From a checkpoint of a small transformer trained on Wikipedia.
Size: 15 layers, 4 heads of 64.
Architecture: LayerNorm before each block, capped logits.
Training: a variant of SOAP for these matrices, 254M tokens.
Each number is 128 + 24 x the weight over its row's rms, rounded and kept within 0 to 255. Layers, rows and columns count from 0. Numbers have three digits each. The size before them is the row's rms in percent of the matrix's.

# layer 6 MLP up, 896x224, rms 0.116, rows 645-659, columns 0-223
091:129110154083151118176104105113132180115117120153115134110145117163171130160105154102131144162142129107145137105145159134141125158152101141146137163141103110150154156143139083143127085091098122125136168156119130164139129149157122143157102099147116119120122113143101140112109146099084140071143118180062156147092149158149121122100133120153142136170107116129082109177103124115094111103180153097103131140160119127157125152124170135117153129111134116098108145180133137094132137114106135129128144100119121115133123098136152131147135106148157114128075120148088122093156086138126116134139115144128137118114175108203093131117107157104114116126123092138122125140096118110165163076128
094:084092117096162129129115131106155123118135129110124124123078155176150118090145091113136163097132108160134147090075150112108150174119104103086155103145099128138166148127122082080113111113103129101103176153166089107097119097131127116128135113133147142128115118108157114102135124093108124156152121108097138128144115133126114118133116110138108116158138158127144129131146116097149120094152120126160154150180137109123141134099120148095110111156131108117128178117157159104143156065177160148130145182144158107170113141095177144099114189110145108083165133113129105161133111114128113104093145129137135194119129150115115115154106174147129132139155155131126112156131134128103106115142
096:131126123139154098143111110139106171153152101116095112089131161133152115099130153111153115125128117130145125101109130097118073127111103146123119104123174113085096166161155122104125091159114162122119113114123153102132138101157146110145124143107145123145136098121127153056185153121088156107136100118126125112111127165119096155172141104089161139129138103192156129147134174097138144106120137168139106157149107109135113128159148114157136160140160139134115125131107106163136099097132111123084141144092087133105129136086166140137117135126121122104138121139157130167158131112138135126074165157120133118147120158115122145087130160093048144117111166149120168147102148147082107153145
089:065110128146111126097089094156105121142081139133145160161127049120181128102119106118119156101122155151126123120175127177123141149168155110119171149105138122140118134118127107158102161110166134127138166154137113155087151117108147116130106121103114179165112127154132151133099162146118092158154108146108156170150159147150126157136167131094111099153129141126125117163106104121123134135133084141144076119123121145168116165131138131116127133143139105134115119123168120099102135136096106158112171149130126109104116104101148142165110157112127129148127145118092112090156136157110154141166111137091105118124149135068104108103159104123173133093104143155133138162149155109097146127158
104:143129100118095083108139141146093135124155128101132094114120103137117107176081131121098151107124164119105096143114127151135111114127094172121106141158104109148107127104127145167140112128179123080134165143128111155129117118128136132107093123120094120099068146099112119127107126106074128121136173100134137099148136112129086178127159147137161142199141164120136130132157118119115138152114119126145120119134145135113160098121125122154146139150111136109094122158088134166105124170110112113086109094121132106142127129168094104147176133080078089088108139168169116103116136159166176143173148119134080120134130117128090142108132113097125106124122114150151147132158156094119082133114
104:068105181152137129148151130134150134150120127112123102131132132111126113151108121088119135091094118136124150131112128115124156113197109187112097136129153158127116088135151118141161142178158127110119153110124185149127075125148111132105126108174145125113127105112128092143151105143155111120166133110100090110105099157140117168121125104087083147130158137127146119098146157138070130103097119121128158120118151096139088135163185141094118128171132111132097108099137089112157114109126111131112122143148156096145163164103181076111122135136132125135143112147133095095172077141066128124096139125127157124134097120163129156126104154134136118114173141128115120164130149124108132139126
099:168125151104102144139114114064133061158122139122152177138120125158146084061143168148163093116130127081148096168135160156140159142163107152078126116144164122123118118159126110174122126142143141103139127123148119097128131110145093100168065186150114145147163104144122103097139142124125111168132120123122139097151118104088146112121147138137120095122162096164137130148173153128134166113133138115104109141117154132136139132159113175137116122109160130110098122107158144133127117169150130131151104141152088162154108149097112108094121110113147107109150138140139118092129101123129113195126129141139148168153113098112135124138168111133148118103106113118107090103133135118105134135087
094:162089145122127154161138155172128121142120137158091167139098139149144157111099218145115130143131107101134085132111161122158088145112148137099105174146115126175144094113165129155128128134164154150125144148134114097110112094124106076133127160104083124106121146152136118137119135133165092098139119105120123157157141124152112158093112132101151107165142154082156117162120122134126134160123132160129119118102170115140125102134087103067153139157159111126099098125135091139107161111093160108144093141112112133117176103134115102112123111118138109096117179114130109138160154134157103120112141187097117128096150151136123145128198129107153148141103149105138148127139119135110136119120
109:152118139146126125124142098107121142103149086123119103139107171093111102123125102111119114114132104130106139156130153155110188136111120112105135145120114151137158127118124123098159139167147124122124147089112096113102078120145151089140189083116133136146092147111151164127117124092155100127103132152117105098157145094131134138128129110140119140142138145166137162138154137161127122147147144109118176140134059137126133128131127122069107109138115185167145098149167096125113176088125150114113121140126147101119135126116136106105146112091052090128161124132128133122099189114124145148072146176135134104173072122121110105128174105153118111099152145140117140124165152127142085140139
109:085126147089110110138116129130110092126076091194130131136112111131164142114153117110132102152164110148142112117113105138177164108136164126144086123117105108107137167147123154125062137106158075123123157139177150143139119099135108141091117129140127109152132181118119128090153133119102100165142139123140145152154153135140158140125145144127127132103141111118110183159147152143152170122171136122108106145103099148113099132111121132115126091159110116120119118173128096135153127131152132108147123151163122158099123134116139168129106129158103104147161115125145130085124107148135128141200126150105151066137150139102143096157094113133086147136105149136074136102138130106093170164094
107:143142141147128134103147135123110117134175092094111142129087071137154110115158128151144128126158160120116142099127141142111151157096102115141147142135125146122136112136151056145129083109161175108130109143134104157124130121152107141149149153088095161138121138106146108152092150080179170109136130141085128107094118092123109150141120160135107107135110108144130137098200141128095196112130158132116112099144118154109116147123112076091171073155104136165124092108153120136155128100094102119151158129131106115142150121080118127112135122102125132078150145128149113122115096175159131103131116148089150094104143135120121124117132117139115159128128121150155164074157149112146140098143
090:127133161176181099156136123136121131131100151117152133102129124129105091119109104083173144116097043144118127113120144144129143122124141176147134129145117126121147165122097142100103145180126137116143150124097130124106126154091155133142122085088169146145156129126127101162161088050123091114111168143139098163122127105135130074088124147113098089120112103113097130145103169129123130112112088131122180098129145142108135141107164083153155151147125125171153134145118148104172110105117099116119144095123108135147125131098156109106123083119126126091136151149083110126111119126099114130149139092194144148136131145124121129102112153092096141135167127115147149108148147145124137129123
099:141115163156097170105128151128098140085122153163122152112098072115108114126139154119131134113135150138116156132077136129124095094095122107144165098129134139112102137087124137114142128142126130111122135161095153116121173111093121137151159114082130125111118136142155128139133122101143151106142109091112135117148111118159132141096144107148116136136125131141119126122138071133135139124122171117138111147168164160079111132132184122112161108075121116097103147134153134141152134124115126123140125162067104133151119150123116170169166098120105169122091106094157152161108171144145126082115123094146156156152140175123154097094117187102138148107098160093127140103099192129172126098120
099:177169147158127113160106136121115119121148125108143063186144106156120105124203121154124122195119140146138136138184144169172139113128107125094112098158132127131151096102120158131130074150119135150123163102108153080138125168146112124087133156161122146125094100172092118166125140118076102149138131110150166101113139124109102102142154107125135128105120107151089152115131110117146098120149126167073123105103138126113118142133090126134125140134142138115104151106061154135114151159142091136110115170151100098144166122120159097105149100111109107093139116128136162124146154103140112132147137102103113172112100116125099111124138144109104149167128141125139117122114144145148145127124
094:110131150129107141111159120118179093160142131114134156159127129170124151127124148176121139122107135147135128116106155112104137090131152139129122155094100135141097125129095100121124098087092106125171103148165107179111139125138157087159115151125157142113109144158123169083112129118107120201141141123128121123181123105121133137124114122093132188107143133172104113113152119097088096131135156171136140141115148106127140122111154109107126103137139160137135134166167151158123142117124151136118133144139142094146069101127181141176120127144152110107134187136078148110133166118114162111087108118149116104103145091093123148180119159099163110118118134155149148097130138094091104117116
# layer 6 MLP down (transposed), 896x224, rms 0.111, rows 645-658, columns 0-223
094:068140156119111114155195129159156118148123110098103115124095122124170124139145095182159120148182182108142154090092140120135100113137125124111147106108153166153155149126122125124148135117140145124087135127137106181124102140096129122112139165110117149121103148139137119142099118172142101162083094118185101107099096114129145088112162138131097158138101150130147144131105104122130131147161117142123141098148129134110109104152137125083152129147139142118194133128139149148083123122129147104130144157117186140098124128138150148101142118146129124125120137117099141168111154113108124099124078140137170138139119075142131171124151104130104145131101114107106156173134096091150138119192
093:141093142149119144107095144163124170163128146120126090149165118115154123181129131139100145128121109104152121188115139129145088121167134138142114085151119109160125135154141134136133104143087095150147139071113142148121122133126151122127174092076135146128113179117078114125155107144142129116080097107150153118134160174120155172113156144149104062136126143122140130112117110103140166167147126145129134107089118146142133110147134124092139120129122131150176163135081113112136097172131160115154136071143145128128160142140106125137130134138139119137125152153121128116138107144124065109116135097086147108142120109130109159169096149102113156097140175115163133147070112141162156156115
099:120127087119166089140136098105125113116111101121120130118134114097096101109089113140145139070180094154143130112084105139136121186094119168196129090117121106162132114138131117102134159122150110114128145162079138162131158127141117141132139101160160116121138079189159121103173093120155161130101102130156117123152147147145157054152101097093097109146134154177145117115075112084170089123096142151143115171117156120142149143140105108157100118161120120115116137125170175104129119120140103165123146109128142140113091131149142159137140127131124122141132118162107131129107143099116145129117137102100122096116100135133143098119102143115121142150162137145098156116115128113104111118130
083:137137113115158149143169160110161181126141135090156116138106157122119082173177117121109137145105117129136114146084128113125160116162097129156124116125112127152176101155117165163145134105161117094129132120131117102147135088134142141082086126121105141122152142102105105138160090161106175102078139137156125120123087111138168099131105100155106149072127079102123148109141087114128154148092113176086137127109148130088140074148165117136126124101093105131125169165145190168143133129145117095132140145152129125113139146133112112158140127101139128117141145133140122124118126130108098143118113138145108109111087112138195170091130122140111179151117118132154166114120101106127133118147
110:120145143127151146122169137106136183120107119164125105141133166141113160134169137112146154120142087151136106145149175096121116131125114136085148131123077133071127122093165098159149124146115141145117138112139104152114155120116154086151179126155097109147137112140157153108119116138099136113105065143123152163136125120118136120095117122080099115167106136139131117131141129119131102121140128146103146141112155114127105167111174147158129122094119133121117112103189112125135138131179119165121135180123146111150149138087127127096154105143154085117092118109147153173144195149095141144132140139156146123136113115164111157153112123126072128067121103128159158118130116127163169141185
096:171159115112160131090118094116161152095179127166167152156136118132130102137131144153150166210127114139170094118134131148104122154140156096115174121108085095121119147133140156149115112103160131102137164120130144124117120143116134131142143075138112140154128144123147129097144139147147154093124150174134177137170094187152176142135121126124168130099122124148189083151135086129118087108083133111087141140149138150132127118117094113100132114125157125120169099140133180105122162134135123179118129111095109107095166148110158149099119116144130103126132119105154155141112134134150149118116106148108156127119125120127130101084135110141145121125155134114170085113174118132111133113150
100:171110130156144127155120124170132112143112118149124121139127114158103124167170144115078117151098133149135134166079118131115107103112128107149063159117121170139166100161158133125107112146111103179131139133113118142167150133110168140162163117116119112116135148129170138078130127094071138100158145136062141130155148148133087145147094140164123152127104139119145135159178114153154161115108160121095107122095130178178131105176134100134136165130138130118137122115111119118110144106076087121155159124123137131147088099104108112135143155115176116163143122140120131130164126136156117091139152163145109119120144126107106137109115167119136130137148131141180139144138131111173178116114
095:140153123144104137113120113165151124098111118118123117139132107118154079097144132156133126120096146133151112151070149111132126125144148117141119124102103140138096181109129126095099153124097129100140198119147122116093100139121144168169097168145088145141093127101092103135149119131127124149101109161130102128134124131150186094144143129153057120174127120122146113110074143140125136184116199109129131156130127155144153150131169117168119082121097091096157147113124122131108112113104127150118122100120106107128096169132128142123134151095093130154116134142152116115121142150130131151152116105131096093109094141096115117164113199121136144126168127121147067113133090138138107105102
116:166141166131119099115117155099111140128099152153135138115135163165084137161115126125148151104139113136087121163086099117106105154123128125112149100111172143121132099091111111132193117099146092096175110142102072137118164129161112103133129182133148104101139137118132138091152142128109131128101167166111074121137137131145142081106139146128136134178143130115175114124122162066086109143118169102104164120158128124128149123112151171083088133171115130109100090111129116107118150144128122116121135122145148152123114180130113126147149160106148130141168141134149125137182112149122137123113151182134111132116136120138105132094092112149082117109120142140083100122095094115115135102148
101:141164129120115103102161141156120147116099103109088109125139126127105155149090104117108124137174105119125108137150088124108145121109123108124156149093129105158142110146156117116168117142165154135091170132126158118176169112176144102140114115108156146137156121140126113094146085147121094109104130134158142071146116102128117139104172099127159146113095108168153111156126110140088121114152073152074072132130129158090119116141142094118116168084118157153134143153115096143139084098091144124152104101121148111128110107119147095136133138174120122161121110133134135125133134085117144091133120126093135161101103134095106137118140114103089138078117079111142102126190126119141125167096
116:117138139154111157152113127139105147147138109164117130111096129124149129093121120116136146163121088131117094130118159168114151168097148092118096156186120147120130136107107173135162130104130102139172066140137111144103124112128094162120126110117079132104081163131052148136148102133116141103155135129138138144180134114154130144178126110154147105091126124096197149118129124131138121135147175124109144144124119154118157106136097125114100140134117110131141116089132120165106126150142072139141136115147107149107133113136103120172111138092127095094130106178108112180093072102131134139119141089163114148114136155113147126138136134138145113164103109135113107142178122088173111150097
079:132076103080127128149112118181123137122145127143093142106100117107130127124106167118103167149130164088115143151138100163117174137127148149115120091141152123172139104177090101146141119086075152120139130132145141117176119151157103129132117164138109095121153123121109148109096142176146169151153090125099129102125128112145162153177119112152140102160151138091155138158126133097120115138133153097098110156141101162148123136181076184145094112097141121088113087119156106115106106131163145107154143162148144130138133103161103138147120155090089114143155151094123176138138114130139135108111133120129078119194145118102137145122136132153140123149109129156102118138136112118144110138128
098:118115106116142130139152095127147125148103123135144111129116066109138104126151130132100123143133109166099104085117127145143144143133091150127152152128105126151113143086131161113123083212114112083161112133112140117162117115099124116125156099139137084135149113120128140112168111105124149118122106133156205136161085113114196175123139105131105119108105093135112108122120142121141121164113145148086118092165156160093154116123139126129173119158126097119127105140137123109130059120147139105102150114169132163125135128143133120173102137113142090116116167145137137161107196146198120126118118164101136125099107079097108139116113155145143149166114131123140125138119113121141132100128
095:149181114117106122116137105096132111158142135153126117098139062133171144135106093163143104155132102145112083159127155108153122094120132144154125133178160172157099137130134162127099091127143135141129145126135161139129139087103143113148112162084137120143103075091146126146132149179130112133103112112093111125163174124116132115167124103143116162174129107119116148137131160134127143118148124142136169169148179123107131089140134109152119143129105143128120133158092124132127143069113103143132091110176125112121170170111142094122105169146104104155097158133109114107098126143167065130128116099132142149099129145134176157110149116126145159151114117146160065146130153126107138142126